From a checkpoint of a small transformer trained on Wikipedia: tied embeddings.
Each number is 128 + 24 x the weight over the matrix's rms, rounded and kept within 0 to 255. Layers, rows and columns count from 0. Numbers have three digits each.

# layer 4 attention key, 640x640, rms 0.0791, rows 405-513, columns 128-255
155147163085140097107134098138150157135135108182183131097115150097153159114100126086114123111178149143124104102112166162071165138131130125131118142154143147176100149169104123136090121129138086123089155157118137137105147114155117134185160085081159123116090150168179107133124117135126105096132108117146141114169117155075161145088132183136127119130187115091133081122135096107133128144124
157127098111152086118147104144150165163076113103119135097111152118135118145157128130088109100112145145137124103125122165140124104106150160102146115158128184145071111193170122150073099104117116098109144109163092107144135133100132110188113140122129140129079130118129126125141149125116140146131142124151118076147132129119145140119135156159144113111114110092137195125152157071125126156125
160087113109154095123109125147166168112146131083124138148122132078155119132072114142106170155101154135148108123115163144156135116094175078120115104146128098154113144102119140104160096108128160153125120117108131067137114108098142149146136121144118118085104114165151143122085119135131136129181058121097108129128131155135137122126119101109153080163175107112087167128165176094119157119170
174143075139114099197130109171078132113138139145129126139165159145090102096127096100130145119115128127121149090096074152149107106146155128179144157152132117142108128189134114108165170173117110132136122138113170166143144143125180128104084102136129123127095146132149100153123154117137083133145149130071134107101098101174161158134115214132113151137160161126129106128124194119108105152146
107117070055135145114103152117149152123131122116127091129184147126155113122120148155142166133142149127078162152131148122111113084187108078156086129143191132160152140148190100209146162156190134115127138133130141103170169111120098150153149121129167084104130123101109132077094128117100153140120127133126152140100139148138110131104154133108134173141100210119114137143100129122113125125102
155099091098096147093179114138131166151150134128081092169109100144096115175103156106126146132161071121097141144109088124139129121123077104117150153192132113122105138115122138152168120137105116161109154149139088106140148114161118125146104097152144153102143123125175163159159125128130127138126118104124114070093125089118090092147157156189160117127117104091133128101112107090062150125131
149105071164116127131170125087077152143149112104132151135101103194160149159114119145137069101146065168071118143119105118183100181117111214084119157090105124098116099117131156066093127134153162122139114125151115161142161160110105053084177097123157140107114108076114161129180203149122076141174096088160138124144117162149146139155146138138132140100106092150123175126086106139067110162124
153125120079143145091108141164154156083057132140113097183158130087149129136151129160103105146091200152181189193130163068152159127159135101133095125138090068153155108146182125163118113188101127113144127131127162072067146088182110117119149128130115138138107160144157109187139120100122141174119171132072119130154155103148110151061134093105125107112123156139135107110094168141152124130095
135172094147116110149144138123151176112121113156102112154122130122126104146092114125114131128140140122148146178147093127124103127169107085144079139127159132138124114176147130158152112163083112135128142143135116120092134099093156126093123155158076153127134116100127124167111152083129111091160142116066135146132158133157116144154162110113132090123109076150147128100127191110111138127140
168122131138134163161157136120121065118122136150126081128144116117139101124098124178139179130115118127128126142126084126141138112118173088144129092099118181109077107152100121125096201185100143132133143167137127145179150132108158153108143126137131149126105122105107075127105139112134081127132167151118124152100153138140155164157122145139099160160126148140133159088112111118155135141088
112156159147157104128116110140059121118082178103141176098139144109080125126137118144134128174102112112145121088150125109163113127089156129118135132090137157071137163114115144136131100115145154111156122140138138137103109105112151115078120120137147118150128069134086105125136101160161107152113130176113162134126125143123122117105115108169150090142107160146087117111139095167151150120090
147171145176140156159105127134071141110115155147099089148152151109092117102133125133188137138113141079120116171163132086140132164167133090130104126117153133093140111147112122129150156148144140146126116128128152154120138105113153174107097136108113135163111118086118143118130110120156124126107166164076132158127120123153147169132142120126104124110148156163167124122115160151150123114103
140116116125113185163115094132112125125154113190127123155102150098130143156136126098129091141108147130136149155091107138131140126176122113145114121094146121192121149122160120173123122111115085181133115136135141135081123096129120140121128172134075122128129147115110158151128105096113162128103189121128142141145125124170128158136135153135086100126134123166130103090136114115136150140105
141160146138133132094143151073146132135141152117123102072137123141095113127116136170147126171146142157091074117168118122138114127111105125205120142112137130138155178143112083159177124154215180129176108119178112129123141114116183179114065120079143120095132126125076110168171095115173197092076139140123153156054104129152148192147139106129087135122171156189107097085107171162131075126125
082143139138111075144129125085136122127156145159178096191143097115085121153151116113141163135105096167167140120187111130078099130093111120098135075116107165114189136114125182076148121177118119149136138123093148126098102119168159132150138142150107074152124114159108138135101116107140100194119084098134107191104149137151080108141154161141121084153156116137135087118124137106134098138126
110171167125136105037146145120125116116125121164145132173172132147118163066165106112104135095139115153127132130141102085176133121119130102168144147121143155126171132132145131133122116143151086135116114136114180141121138105154183164059132119139101163136092104151116123076111128130116154090137139107150186110111078142121124181122134138116134069133107144127107141178132133128163148160113
150164074126173171170120090138152127118189118123159110151107110118124126120118143139134138139143170175117130109140130128107159122132160144120163125132128142123120138119152128077109155125110113118127116101131137131127159148119135173101120135122110109116145145154095124113140101120159135107129146124136169136112153120133128158114142129094169130126129142116070173130123089147121115166148
122186048156176152207156129129156149149172121121136112114116102131145135131127093142166111157126162130147137141191117114122123114087090088098139172085127133101142136104129150116120153158112148120114114126144144140124145142094139125174110130123112115134119149151143105145129122112145118114132112148108112155131135157148133138116141140098103158130116116135117152089178131151117113129124
115104108089158083104102129108144185120098114107109140122111124142155132134088120082098078096131129166125121110122143162118119111125154120117149133134076127148100149113119133157156094130127117092143135144107124112149130143163128076109098145146138149136143123145141129115147108121118122127169070105129123095132120136124115105102106146162159112148123121089112120133139116118094143118131
113148098143141143144172135146153142127128118109175146131068095151144109142110156156094091146140161135126171168135116193126135142136172152115137140140081174148126134123135120132146168155133100122138120130141128118130120102097168155117116127100122077151103123107084121160131124096118134168113119120106158092100129124168115131089145145116147106091121108183112153131158175121145105116103
151134151117147106169152059106160124085124108118077163125157098108133128123136141183079112151107151071151113136125145122141123141132159133165156160138138110109146147112110108166100108063173121119157163133137162155083106119144141140115081107117103099103157131123157121181150157141121176148140128145106145078160122170109118120077146078135088176116125096107099104115108089183077106123098
119152161130139135135100103119118138114112142143126156117163095115110109122107110141090179147140161118117120122167100139159151190133110108081179170123202166114092097127163092135081153073095107145129106153159157126148130138091097083107141110136191129120151113092117122108128127175131140119127156128160132091082151133172104127186144134141087164113093156134113126150102127144116141149107
101160141117133107123094105111124151117147132124177121173121126159126164117121124116133147175091125146138125093119103163089104129143145081112124108116103144145116174134125131090085170124149099145153166086109161141144134106147144148086135090119103121106136136122108123172128125112136072118121142145114137198107131120138105155140115122126142143151145132138125107131108168104110114168110
139124122106167092132111173108132115170129123130122179126136133132091071109106121095153158142103126152135106138127136124132077103117134128117158126156163100139112138084145146116132110082078139139129106106116109110113135125132169087134180127179121109123121157111184166133137109161119141115158146147165081131121135139129063111137129157131150149142150109089096155116135179117114161115147
150125121135155074137117147076138114156164147107166079108178109143112164116109106075147116086110065122157140133153109143104143156112119145087151075141119131115126136159138111136131134117152106120119141107135115081096094168090085083179148116106156102065074122082121135141132111121139139192130156125178108121021155107138110111124139151125133147137111138097102142120128132117132135137143
134087170095123101098110144132097104142124144112117146167114119152098162165127125109089125108126111129100130131102143127134115130128149126115160140104132147147150146146111132133167142079169127144130118169121102124118125123139089131129127109128111109145140119156141146094140136148167142126128096150134144146119121108130106088132076111127137112146133119142120047159101117123125127113121
140153155137119061104053076108125148122144146122138117142127158142156163123150131062126090111074156133147158116117132158093106132119148101037138102136116125133185149138103129151166126083108153125173124122142158120128104155115134159097080168079165034139176131137136130100088129104144156105084126152078115184098160123173104134117103140150132124102125171060087159121131133072152111131160
113132169124132118128136109116083106111144173130086120144100129125122141120139133151116126123150137138126141126161147111128151145137141084186135155094113129121175125089150165147172122122139131116144097119195098090099102105110141137132111106089145095128141096109084116098122114131134146139095136132108157124142127128145112129143093138144147116117136125132133090138139151129080130110135
148109135136195182137151166164165139101175140097143158127151121130157129143137130107163137156223083091093179155148154193111136118084129168160123152120143141153111085168103077117109155123090126120115123123184115117162121132094136111129123094135189126100091130078137099105116120132153147113113162110123156131101148122071133130127131135136134114081112094133122163165130113171140154115119
136155136115148114114119154149149115182176129134149161128170160182099123099128086107135167135150115173124090102081113137113139138158129129142140162120173142097150134072095086138108139132147057128121099109087140168122114085146153138087157106128098114117160156183159080107096118141144128084114122092157145083104104147146085169131130185115127126119104145120116101122175137115137114125113
130137159096125138121103091112130121118078144156121165174081150163156091113168159111101127121135138123119182080095137114129113112166151098118106126144113083114163153139154142180150098144131132151165140135096109108139109099111150116112102159137135134114143144136115118107114108122125086150151122131113134172168134160132125117103151098147158072139133133113130120105154071103102121150090
124109188136087132142069109122086134120149155121155168152076149167127164175168134114112137094100114132144124080131147102103118137156160141135109166104096106163151156118129143118092105092138120141138113128096128157138111124183109152119135133110166087087119145109153140156126168094136142147129115098127176127139088124130181170097146096109126135158135126090119091124090101142075153137104
117085144138103131153112162124141114112142085100116133133087127163106161112091111093145107140117104150123130166121125165119114146124143111132142155143115112137140118141135138128157124153150114105133136153102122041134150151165092130090145109117112131100097165123179156131135132133160114131133094087147129109152107138102137102103084138083147131152132111093137070181129129150051108093106
138105105138138121130135134110093123096166155135116107119150113131128101122118077132142186151086119107117149168149121158161110139110162102153143137162153092089096102146111197106151144157089092160123152115118118170179118141146181134137091188185074135148100104116145198132138129163144151146156149142095112133092172117164139152147135164075118144138156112126129125115126177135133101174129
118111134125163150140143113118097147155099121181066158164115095130130113142114141086144141127112131138073098157149120053161141135113076131125176132123153138154122144130151098138143109120094120121136083104171124139076175082177126093095120155131126137151141099106156158119089118132120131112139121149098142192161109143128142141111089095131089087127119092144148104134144132092140115119115
106129122109119099073135130151116112165114149104109146120152130151142152141145158169090140113147117103102096115105114124124141123070131121160142139139170155133134136114105096157129140126131103123102136150140122132133131121141124139146110119114137159106145140167147090123097122129134129116114090125138123101148145140113138093114113137117135131138118129167109105119128143135111091119147
131163136076091190139123106121121129154185122131114165143141085119121190196133115132129119114161106170120131108122072159112132114118127133105111149096098123148138108139153100128122146151083118096132134144099166087068109127149102155087131130106121095135127120158126123177158133138121094137148138092129119139150115104113128118025116148141154085098112129144169150141163093063085067061118
157124096153098163101162153110124132138133102119109149082191113138119106100140083177106167123110112130094108117121115108158087145112106165129161139176157100119162151110129072151141096086132148101095129095121142165121167169112118134077117121106140128125159125100120140150133122154108137118075138125164132117099098187153151133117127120133128133142076162141154194123129122118159103130149
114154076102122167152120160187163171123104149161124128141089157152187101091143101168138088188155162077146145127162149091135116088128100069187090119127130131189128133118183129163120161189129148129151139120135137116101138090113150171114136122118182117115088171127111154125075098086140125107134127173092131118158097145120166141152159102112112110151098133114160154117167122124093147116127
122183111182136147133176119153164097130136128133141120117170113134128102101162134160099142160148084173120120115144128149110166110121113147147143087120112103155141138125123072108072140164145131139143135117146119185091129122101117142174122119118102151092114155119085091109119092125102157123099191123122169137121132128112099176108151129117115114066103145134098141121136111151139139092135
131143137143128142109179115131156163134152138106125145080113127136105151128086128135150108165143141126145095145107116147160134120120152159076136153124085158103076140146155123106106149104156145119152167130140135132147153145103137150103122124102146122126139122112116127145146149130094162117163091105134152120094142115126126134149153113135083160095123130120115173102125123139129126132160
135085165112151099112138134168100142145135135113119101118096121093105151124103163102104157154137111163116111130055156140096166085102074084155147128072138123116166129105092149147115073108127146092153133178137116116109157135155099065126142112165102150070141148171136142123194132160167099120165080114099122117115097163108133069160099144104131116126151128105078104126088126127114091127118
121119124099190156141127090141124131130104129108120197113148118150159120119119142134140118151132116162154114091053157120103159088142126156089129148121117090144138176071118089151094105111137121121147104077124147127127135094118109119147094087126144134145176146146128123148111111126081122137117086123099144117141143129135069096100124127165150131151117120135100133109192062098137138156096
100156147148127099044132150106161154127128128112120137143097108124095166149139114139102143168156129117090110137135126155139153122121147125131129148144145172138133120117111127136144131101151097097160132102141126107092104137120134114102145129134159167135136111133129112127122119143123126103135083152153169114160184157104168081124161090115139102171124078178070093158104107135092148112130
101134138136139136135098132112136116116150130107131101056146112128151121131081137118145103125112168113138128139143144122094117102109131125164091166119163123146123081127150096132117133171114166127122143110136164118141117129167110145113148136117137128079151183117161141152159151092154128099097140085161125155139113145159131167162143137081065172130152121110123124147116138167132154164101
109216138129153119120115126188140129130120118119127117107181097124078143130134118153162143132127119132138075138133117157150136133101160147108140137111141133122117136094124121096073158131147120109120152127112163145131128123124121126110125110102135116126154107168143092116143088152121134093088090147130173110128144108153130130121068133160109124107140128125101158123127146137144127139134
135126178095128085102147112157153127106089121130130142102089137137132118120106157127118101165099130135158105111083118135127146092133110143145154121177137153119135093105165138167112098139153115138134116145143118079130136083165125136134103161168140109101131185158135135138122117121133143146129114093123134125133105112099140120099182069145120095132109148119121118091133097106138121111110
137168122160083150130124122175098120141148113143076127163201140110076153163121144112117080105115112103105136118144128133126095146137085125133139169079154123117157168135138117146154121070095134142126134082167160150078129166088116136160147134112143129137151146121123118114120132124147137116116131161125122134144146125137126121103117109115130123119128140133153176136102119134125117115115
151135094134184164098124132100112178161107111152151170123107134106131117086125103094169118165160140120151107146109125137139159113099098115149129152130116083172060137127159111126119079134136149146126149134177101099170155136104099135171106127163130177122099165121143143138138141119112143137142103134063103129165125123098147188099135103133104162086106167124153102163098175118134101159051
146097120141117107120131177121090121098145129103190090111149166128125085118155126123145168131110087149136099138145143100124142145087140139095123100132129112112073106095113171130103103095117105149127147132142115090157163133109106124133140116169108120098151146140147122111163177121086145175111144119134112092079146124117094097114123135147139105132134134044170143058161129090097099128095
124102111123141098145091163094130170134115115113153179120140140142124106111146123129118171094145129139126146131142129154160088085078101140162144128070155157136138151114109125176126123110127140108108106130189140120155157101187142124108115153198199081146166109149127125152165152106137155120125112120103166106118114113119110143109183112151139132179121138111161141110072117161144113167043
154098121145128136124141118128173162133173083154121133152127106132136117140104124105123154153110127140118146115173143144114110166128105133126096139141081086107130148145099158123113119087107128119162139103162103157122113133167120131180194145130121129168112146127119152110138144096132170092143071159113138145112162184119157150153111092123127150145133091120152113107181100112128116161112
175141131129127067106116122156170124161099144116166166097123136142136161136129169133092115137164118132124145070092119139142126136132134147104126119115131131103125135124108105127110167089148154100151150145123121166186172113128138098071162127081172137102179085165122122113103140104090157096085089084176123100074131140138125073171150156170134130154095145110129149177116118141135132199168
124141164159115083125104122134151111189090111102126078165141115129147134131120131120117124089113108147122100105160066126071117138130119139139188119151102130122122124149128081090096141124135109170093129100158124154157137133111152140150129151139136119100121117122143149164096140150121139176091143135130115135111101116124150131162115107136137095144145156103168120127084186072127120133121
083150125127130082095121144170058143143139165069108095125128142123114148110092128072099131131142086137122114132126102165131135161068104125152164142108159207127116129129120132123096157120081072095097183106142114095123134124143118061099138142134164137109103144121087112117156124159110131172121064101137152117127150135115062064115109206100164120126110089113105147165099155121140150168116
106081136090075133124143193142120115154141096105065093113153117141110121112086098152175121155127120140114089193139082130085129095102124118113094141172144144144099141152122120136135140157161121122128141131120142067119106169094098157084119145110076131139117147137120125140088118167133143123151140163150134155087128141090100129129153122109078134092122097150101110113126107165109127125111
130101089127102136119170092155159152106131131131112136087153111147122182122101100134079138141111127138121116122135098200116161113129149144094163089145151101171127167161137125125076133155144153099110141104139136108089133105167087146109149134117109175109111105123148101094144152145095158114142128102145135104133119128169156141134111126118123128155117131101104117146147157155149176092099
155159134192150133133147101141119109124129171106153110156115160135066146153115116099071133171107093124117134115153120176101132150112120143145149122107118135075091143148159129100163085130114099104146139103157124145140128067160103108125135135112125162127140096145130109124139119157164126096092147114091166127133164110131131075181132135101128077158111171116135123134142113105157107132124
131146109118163129129135140122170129101113114104116135073110075100122133135104151141160118113154127166135135136139168092181164147124132125124118178121161190123102155118106116110103154184116168104123107141132124146131168168114106085144146125173150144153155134121112088163116121124092129124167081129110128089117140117118114157109134122149107137114133112117156209119189144144113187156121
142095173103142076116150135108114131142163122151171130130092174145093158109109111136121100147132092134131125112063100170160124136148144120196127157169095116095141154148113123179111117056181129120146125109141091106106181134168184131082119169108142124069122151149085158157139098178124147119158172132176179081127128143123061130184149146145135112184116174145120047128137094150112129127121
127087120117129075068155157151096138120176117114154092134130111170122160178096131127131133152103100083113157119143140113125126153163136115196124123163144121121130127151123129113160149145171135140096146153143096109108124071104132119138164091118138092105095128118145202125128124105167136148096158142152097143133148101146144088154130136146136174184146138137143096129103148138151136148166
123159159147079103086111164091078099123125153130121080106122164110067151112136093117131104106093097078096076148162106135146135151135156115155128167130121184099118133126134194132173103090143119151141114127107105145114103163109130112118098173060094115155119137111147181151140093190130104137164080177138149146112139125133130112167114149106127129125142105157097119128130136137099047114123
121142118167121133100098129107151108097155151097134083133113127167118190153136120079141119139141121165135148123183103145121157138105121137093163108113146185117152103148053105088126145179119130087131130158116107082100132158147109132164139140128158133112124116098151155080136169146137114141122181092129149129128100121093162118124122128104125144116102136092139081127144096113130131074111
110166142155117158110151115149115118140151152147129113108128139083137149141137116103142132129108153136173106151148108115140152107116094147126105117141178134081106140171092187119138113146096131142128170110113163116143117120131130098092120174112112135155130133137122113137138119149141116089124160150094083159143129158130185147096165157075095128102118080156150122074128132165149102160122
135115125144126131072152155144141138144090118156177116054128113157136109126139143102107119106167143084097192159076152152168138088158119145124110153141145143177095077115149116080130155172117172158146137197112138158144135114115152137103106123140091180122154091125174089085151123160125133130147124137171101116054139169155102098153166133126135090117134088123140173139110129106114166139181
136139149125157141118124130061113104137131089154179137144130152101123141173148139119149148116137145159074121098112166105149121137144135126113146146170154160121147141101150137138128093073130107132118143121153125159159161168147115125156094105125124131122161132136142139122108145179151134135138133156106141154157126148163113126158116154149126137107128086146112137144133107113090077162140
136103141138106066165119123168161134134116149098098064082138179100114148146155134115090100141103134125141110083108141154122131111121144148099178150126104172103147119139147158131122154106089104125113139136168119123122107146156166166080119213089123142118102160127131120069129156123122117152119132139107131104113096146143104087131169142190091129138101082121122156110139098101100154140159
100113103111151158163129116148176137153174104128103210128119124121159167128158116114172112108144151145151107131101116141075109097050096187161131133066109149134128123050089122161127172134156124133113111088148141133138073156147159128167108136103150091185107126147147141149108121141154131083148082143147121140136139151098144139058084153125133164095142061167083117166136130154122110139062
143165131130099137142161164129138124133151125154191115110143099099084150099111149133161103083158086136132133133137103135156138160161111125147113107140169142123121082145122103121148104144119114118101115165137115144201120136105151145121149154131086125085103120093120155110120110135124086145158151120176076115107128125124150145144200139121091103143114126192170177119165149115140140154176
172151073135184083126120096148170090144157138116128105115083115114135114134113113132131164127177129155154133110093114156111129102132150162125148081148114107110097170123087155140129128117124147141077123113153088130067115100102165139156127122125092175116105114168139137144167150180130123127119119147138155115138144119133109108099099135154168169148140121120116172136109083136154105134131
124193128105120116117171156186131120157129108121146113111142083161098113167071124104163139161182125120100164149135098167152135128120135075117111181124156101118144119146118150130098136157065125160139114111138178126078116091119141150170123150123141123127134157132151038142154156124188148131149162150149140128147156077160147158154125133153114148065138060113116098107112147138130138151118
107141135178096125147122123094112154123104184116108107180129111165121098079168107145094148123132142137140111105170116085167131144123138118106166089145081091143136174087141151093160151103142140137185140072104152182126111119151149119094115150143136165119103124076110133153111113100104148146147115181091098113076130112135158158154131115160132108156081094131164170102142133113084149103147
136097111091082125157135150146140127145123121147124191175134129137121115161131131122112183145120111088148142124130106180167140110117137128177111147121150092113088069125112129108127132119119114135169123156115096093131112108064118097121106121132086162104083107108136122141135153155138137138133140139112159137062143154134147117117130152094109107120112073141154099118094092156146101115101
150119090076170112163120110136149122138132119153142152177129100125114112151149108128126084082112122126096168110075147164145093090133175119141121143127122168140119130117139131152094142127167106107117124112081126109147170080104151141134132105113080101147130114126120159147075127138177156169131141123152145121114101153118112107118141115137162143154135144107115159142164129182139117181104
102125140148131114135150164099108134138124130130067164116093149098135155071189102158123140147127065156129164106095126065152153103127141094118124143124153173087161196102103129165149116105174129121136137118102101106146161144119106085115122112116103131152153161135120111140107139133133160130178122132110093114105136177112134114048154105090087148070120115124133111169073185138152146125076
115115094138110115127104148132128145167155136129135109118157155072138132175145115132137098103111142124179135136085106158142121102101132151106114152123117135111086135143130168155142134120093090113067129125091120141134108103122153123134109118114128125110107138141141121117135080124134110120172154116178139115118077116155112116098137118129094107145149118133115154101114121118112129133146
110140125132141100123142129168144177108128118071134165061129154081136141078123129144116078123147119159135128162103144149121113091128107106187121108081165157154126089089101119125062089149201109069139145111124132123179138083150129085184089127113144121106152124144105103118169134140112083146121111072119080108151142134118106142150165126100146112145121100122114179157113176123113135166152
107177143132118109126142144142132108135110103159123122095151124144104119094097127137136151134116130159143109109215120168092152127117126129130108130115159122107114129111156119110120091125124159093120105162125120139131139149163120136116179109139110135114135106174116115149112141120112121110186105089117137151138127126136117137125146127098137161106168123128141110123144151159137144114150
154116139066097161083134119157164103138152125165156170127081087154145163141168096114078104146174163144116114088059128115098181148131147096156124107113161107123123111091139107162113159112144136130150117131133088134138143141208089167162112125127122154118163161184124134173126134146132161083112128084160101129154136103109103108126141136128147157138153122154101079164108142163142129127139
105105118123145160156110153117053126165114130122139152099131108136137163159081151114096083151124137131075144148135175097136136149126160143100151144112144110154157158126208160123138108099092107103116159122174119082113111107126098120099159084114110181108122128161102121108121114073144136133122120119160147132171152137140111125142101168111119143110151157137093144145132116149091107140166
167144110137117136088122146133109120145108227134121115171143154150118124115146096129072114131180113169080090103067131093124169134150122113144193158151116117155126153100103146161129145130154156100135121134112102139097173148128074067129076104104202151060157163083099067146135133119115142145152109143128144098120101157124095075121132142148177113119076151124118082157147155143162097132093
115150125120112118123129143153119159115125103118118124096151154111149101090121123151154141121126113109105098137137124122162141128103146116142136153146146145108084111125126116137103116127141136096116094137112113140129144142087153144124097119119106161157127113120123091104139128142119136151109133126143138122130114149135147148132124148115121117086143140113147171115173126105124126148154
106178131120128107096076142162084179093139118106182115105175084180157164149153051099147143123120127166121122077162139162096135204130088140109192113121064100099100156101131114063087092124124143128081159063128114134106115128161126093156089174127123166128100103149143163133107157144153106164112124143072117103129149144123100173139119105142159118097169129089126123161130114117150137153162
158116166120151135112128130160086155112156118129096070111109148099136071126090116153166120149130098139134193170125119095106121074100117113107122087040091096116106099144177147145162167191133180132162146112144096155150137138109087107064120141145125101122106150110121102110184118113164177124105141128131121150092159177123143100149135106194148120131141127127145173098152135121130133156128
134118154123098112108098127140137126107142146129124145173076195141114135121158138131128110080129139129082093124134139059120157122122158063136130110103147147158118069122095100159115088117154122142149124095165110141194127136109136196145127144144099096160161157102111170096103138144171112113091202112101129112107122105133142144177114072109143068123144099186127138143138130093140098112170
148119147165158083125081140126164100148087104176113162106159162149119159112148167090159095090141129150119086132138146122123177140134174115072131147094134184139163176104075088178145148122146126103123107161094132105045100112071110058110144116121113124140118078139174107110071106139119127107138174146141141101135128129142128168076117117105102113134160096149120077167120119177124143093114
091126113132145136165113119128150153150073115149136119149111128130138092162163103130140160127136122072137154154115143158093129086105108085140096088098177113146141130151143105140111109178076125140153100119178114118131125102077097108213126124157154159125123152097137128153140134101110090138144136144054154164189131164118111136147146129108117154155119093133149146131109112093154138128046
141143106159147118114138108127164118159095128145156112084087139137147127140158153117125094137149160117167156140118161156124150114104143150100122083143118154144137137102109135078102167147117140104131175126183136154135141165142131138127124121155107165090212116183116076133100152118107153109182123143117120068135135125145132149129148094132117154107113128130094165066118150165125184147160
104126113097172162145105156107109133144135139135144092115151089136126120132139117124137135146127174079133131132139128108162088114096149135123128132127111100112112121074153146152144154130117143131113147129125131114144088111088108110116130159119106138134126124132127168124124140129136097142111124141168109160126132092156099101153063103158103142140112114147112110118129121140128128130095
109113158099115140086124111138093102131128138148109132155102090141098148150160110132108132145132129114120115119107112140117138134120143110124150147118136123166134150147121137137137154111152105139122159131135115113145101105138094151124133130093130115132129143145144140119131110143141129132122085148124144140144138096118158121117099090132128117159122132154121062129128119127116137119113
100100128103141102144175114111139149125133115147111137118099121168136121116112177131111110127136137135107140120078140157127132092122117101157134161138121157144159126145139163154118110119132121159112102142136145110111105147109159118144132096113155109094072125136139149106103119115116161105156088123146143195171108141118132137092134113149147130106118142119115093091123136173120139109132
126120137110175131129132112106088159095161137122122165132132149117135131122154073058120097098130096191144135118125132123161128161090138129123179147121132140086125178130061167138137138107102142126106149082153107159127131159144178109139131134139184062146135119144081137074110129123131165113147152142095139151111112115140104174113089156159155089127134123108125158093130134149137147148108
121107113102104076159129167183139118115101110141146155124134110125067127165125147152151118127115115128148102152151186089127122121096143118142086134101126127116112098144160107085106119138221131117153161116168165156101141102103088154138133123091124131104093143161138105134162114163140179132131112105086138134122165116136100110111120095131116117068105120079132127110110163120135188080138
116148135131143058091123167084134096139159118150178087143129088145153095157146105105142136090137090121105156150131122138136140133115110144162139131135137150151142069138107142092110176179084123140095076130102110090127148104098096140119191131133143149165104139084128080120102149112127129129185103087112139151146121130150151121181124168135134166125114090150126120179137174105151149179178
115113134138123116118161117199102197092112149121133116117149135132125135135125127117104121102089157135093080115118118112149162166123125140126175136161136130151114111123123135097133136118101127138105087114115163149095100131139129083123112142136073159180122128099172158101182122135092117096101136125088116148119091131119120148171121125117108119074092155148165148148138130055129146118145
198139093117078129134079103135150097145083147141106127172120156151094113135215157138113200114087170128129106071185099085128196141123156052125173100111150151127111135129173130139147116108093124146130104105092128148071168154170148189133095187123143178121097111157118183167110158149154108160102116123118135144093166089174127151101113173122141148138115111069138127127122148094147071131178
189140121140106213144104156090158114101161131135114185112125101045150131139103174090141083157174182062133186129193161075168104126169139123155133170136121133106111147134151108142155132141140155144137080131084103129137127148092175128151120121116114145163110084121127109137111136102132131141116140143192109091107162125121120162125139133166117158103155135139132133126128123162129139134163
127105179126162116109095140164126181134140126120098161152102112123110104126133218126105145107162149123150159159082137113141125150140105133162129141166083088121127094115158133147105119103126158114118092132124112133170138135129143122141164107165154096138084127064127146082058130131151120149161084134092128164148137125119072105131103111137173127120134126109151168125154104093157151172165
144138150107126104109133099110168122076113121139111117100109135068100149125122148150145123142138123187122103172130132119102139156118119157138111159150121103098100130136119146171141103182085183161097179103187119112127094159175177151072136153127127123128142131140160175193160119130172124067175163107119150148156143124139089149166168105188140142148123101136102129098092100156111131168149
135161134062118162112160156138158103116080128131148083137148109178134122111144092140119140110114150180112130134191152159167130165143087100142087097130090117138141168143147117118173150149114130115138175158097145167156104155148177109124138145098130133126156129147095148113127138130105139122108095144169086099105123138139106128170107160169125106115086156129178144160134109134108122166166
112128092075137131143099119135157132124142131115130117193052146101137102142100167118188133094154146095134181125116155104145113158149090126136073123143112127111103132135125133144116139078111143118104124134169111126095137179116141179138089170119126184140098133161103097132082159095146160154131112161097150094131123129115121133108122111140120146096128100125173157125206122128127127117131
154112141106118129139099105157171136087134146109135156160120123144132137142176137109083114129115136111167164117175152142123122142139156111117157132097098107117127140155110149085117126160103136105164173114129140092107091103192114125125152093074125078111120102150143145096167095137090086151136196156123119076130120089116129115119116125127172109143126150083093119123130097116087158063133
166129072156107133134177097118083120150130095073101108100152097113158079108115113183184127138090100127124149143136114163147138154099050113162180090153164143178137133135102076111153114148140125125146138105154110129157107134097126115158113113099111158186095151093119083113111130110091157186112054164127127140138153125116183170134018136135149173126122132151166167136182143146132119122158
094119125138144096141123124128135131146125109091106143106136153148086153127117129101207127112087098169147136112195087097160151130134113155131139097121099084131119154111057144110175102161067125149153098115146141140141146137138110090080151131140093110179117132129095102113131152109142164148050165126129111077098124133166180124133107137153080165169139131110164131133130081140120127129126
146123120151150156122121184138111128147121102121082103127152098109060120089155115115101180147114096120120083153133074116129175158110139102115154099104139103121086140146198131108118152101142153151132097110093126087077193081127108128136149109083109129103121083137101131148110082112129135127096123095147173170137073122132097134146084137138125119139125180105116115108115198115164089139179
170102141084123141080129057138119138127112139124088137153101129091097124129136114143094117117133120110117149126103143147112128114136119123151150121149148135090173151123142123165124117080148119097095114143144102154182129102160097165124136131164139120143153108109086134110144116170137130142082096129146132084136124168117103114086148110144170119178140172148117142138119131144152187166096
111144159081081115155129134186137107122136119111128133144164116145146172154124118170140103090148121153116089072139097114110160112141129136134122103085178158107111131110102120148085123120148149123067095117118136103143143109143112124088159112151118138133148104124138154178137154169106142164140148121170074078091127109092153141140147162153147140131158164115192154129107077110158147177113
126153155136120151162104101167109148093099129195103132155163138121119146140107133143132161082110132092120131123148183137175123128125129168150096117131129107142158178127105126138154111149132061110065108104131105153095115110145151156141136085148115143101132084200135112078163101100134118139109181101049171143140065139174077144096112122138144131181138145113133091123132118118088145124142
108100145126122080104129133161117078091086135119091103135137150124108182110111145114135133137107112160122055154086142141166161137186134156133172109130151150129177175148103149115150107095110133099149110173188126119129115120151150127094168111146156103173170125171153173111120137094125132115126080121134104147127135106158130148196082088135108178158097139172124152137152165098139140073153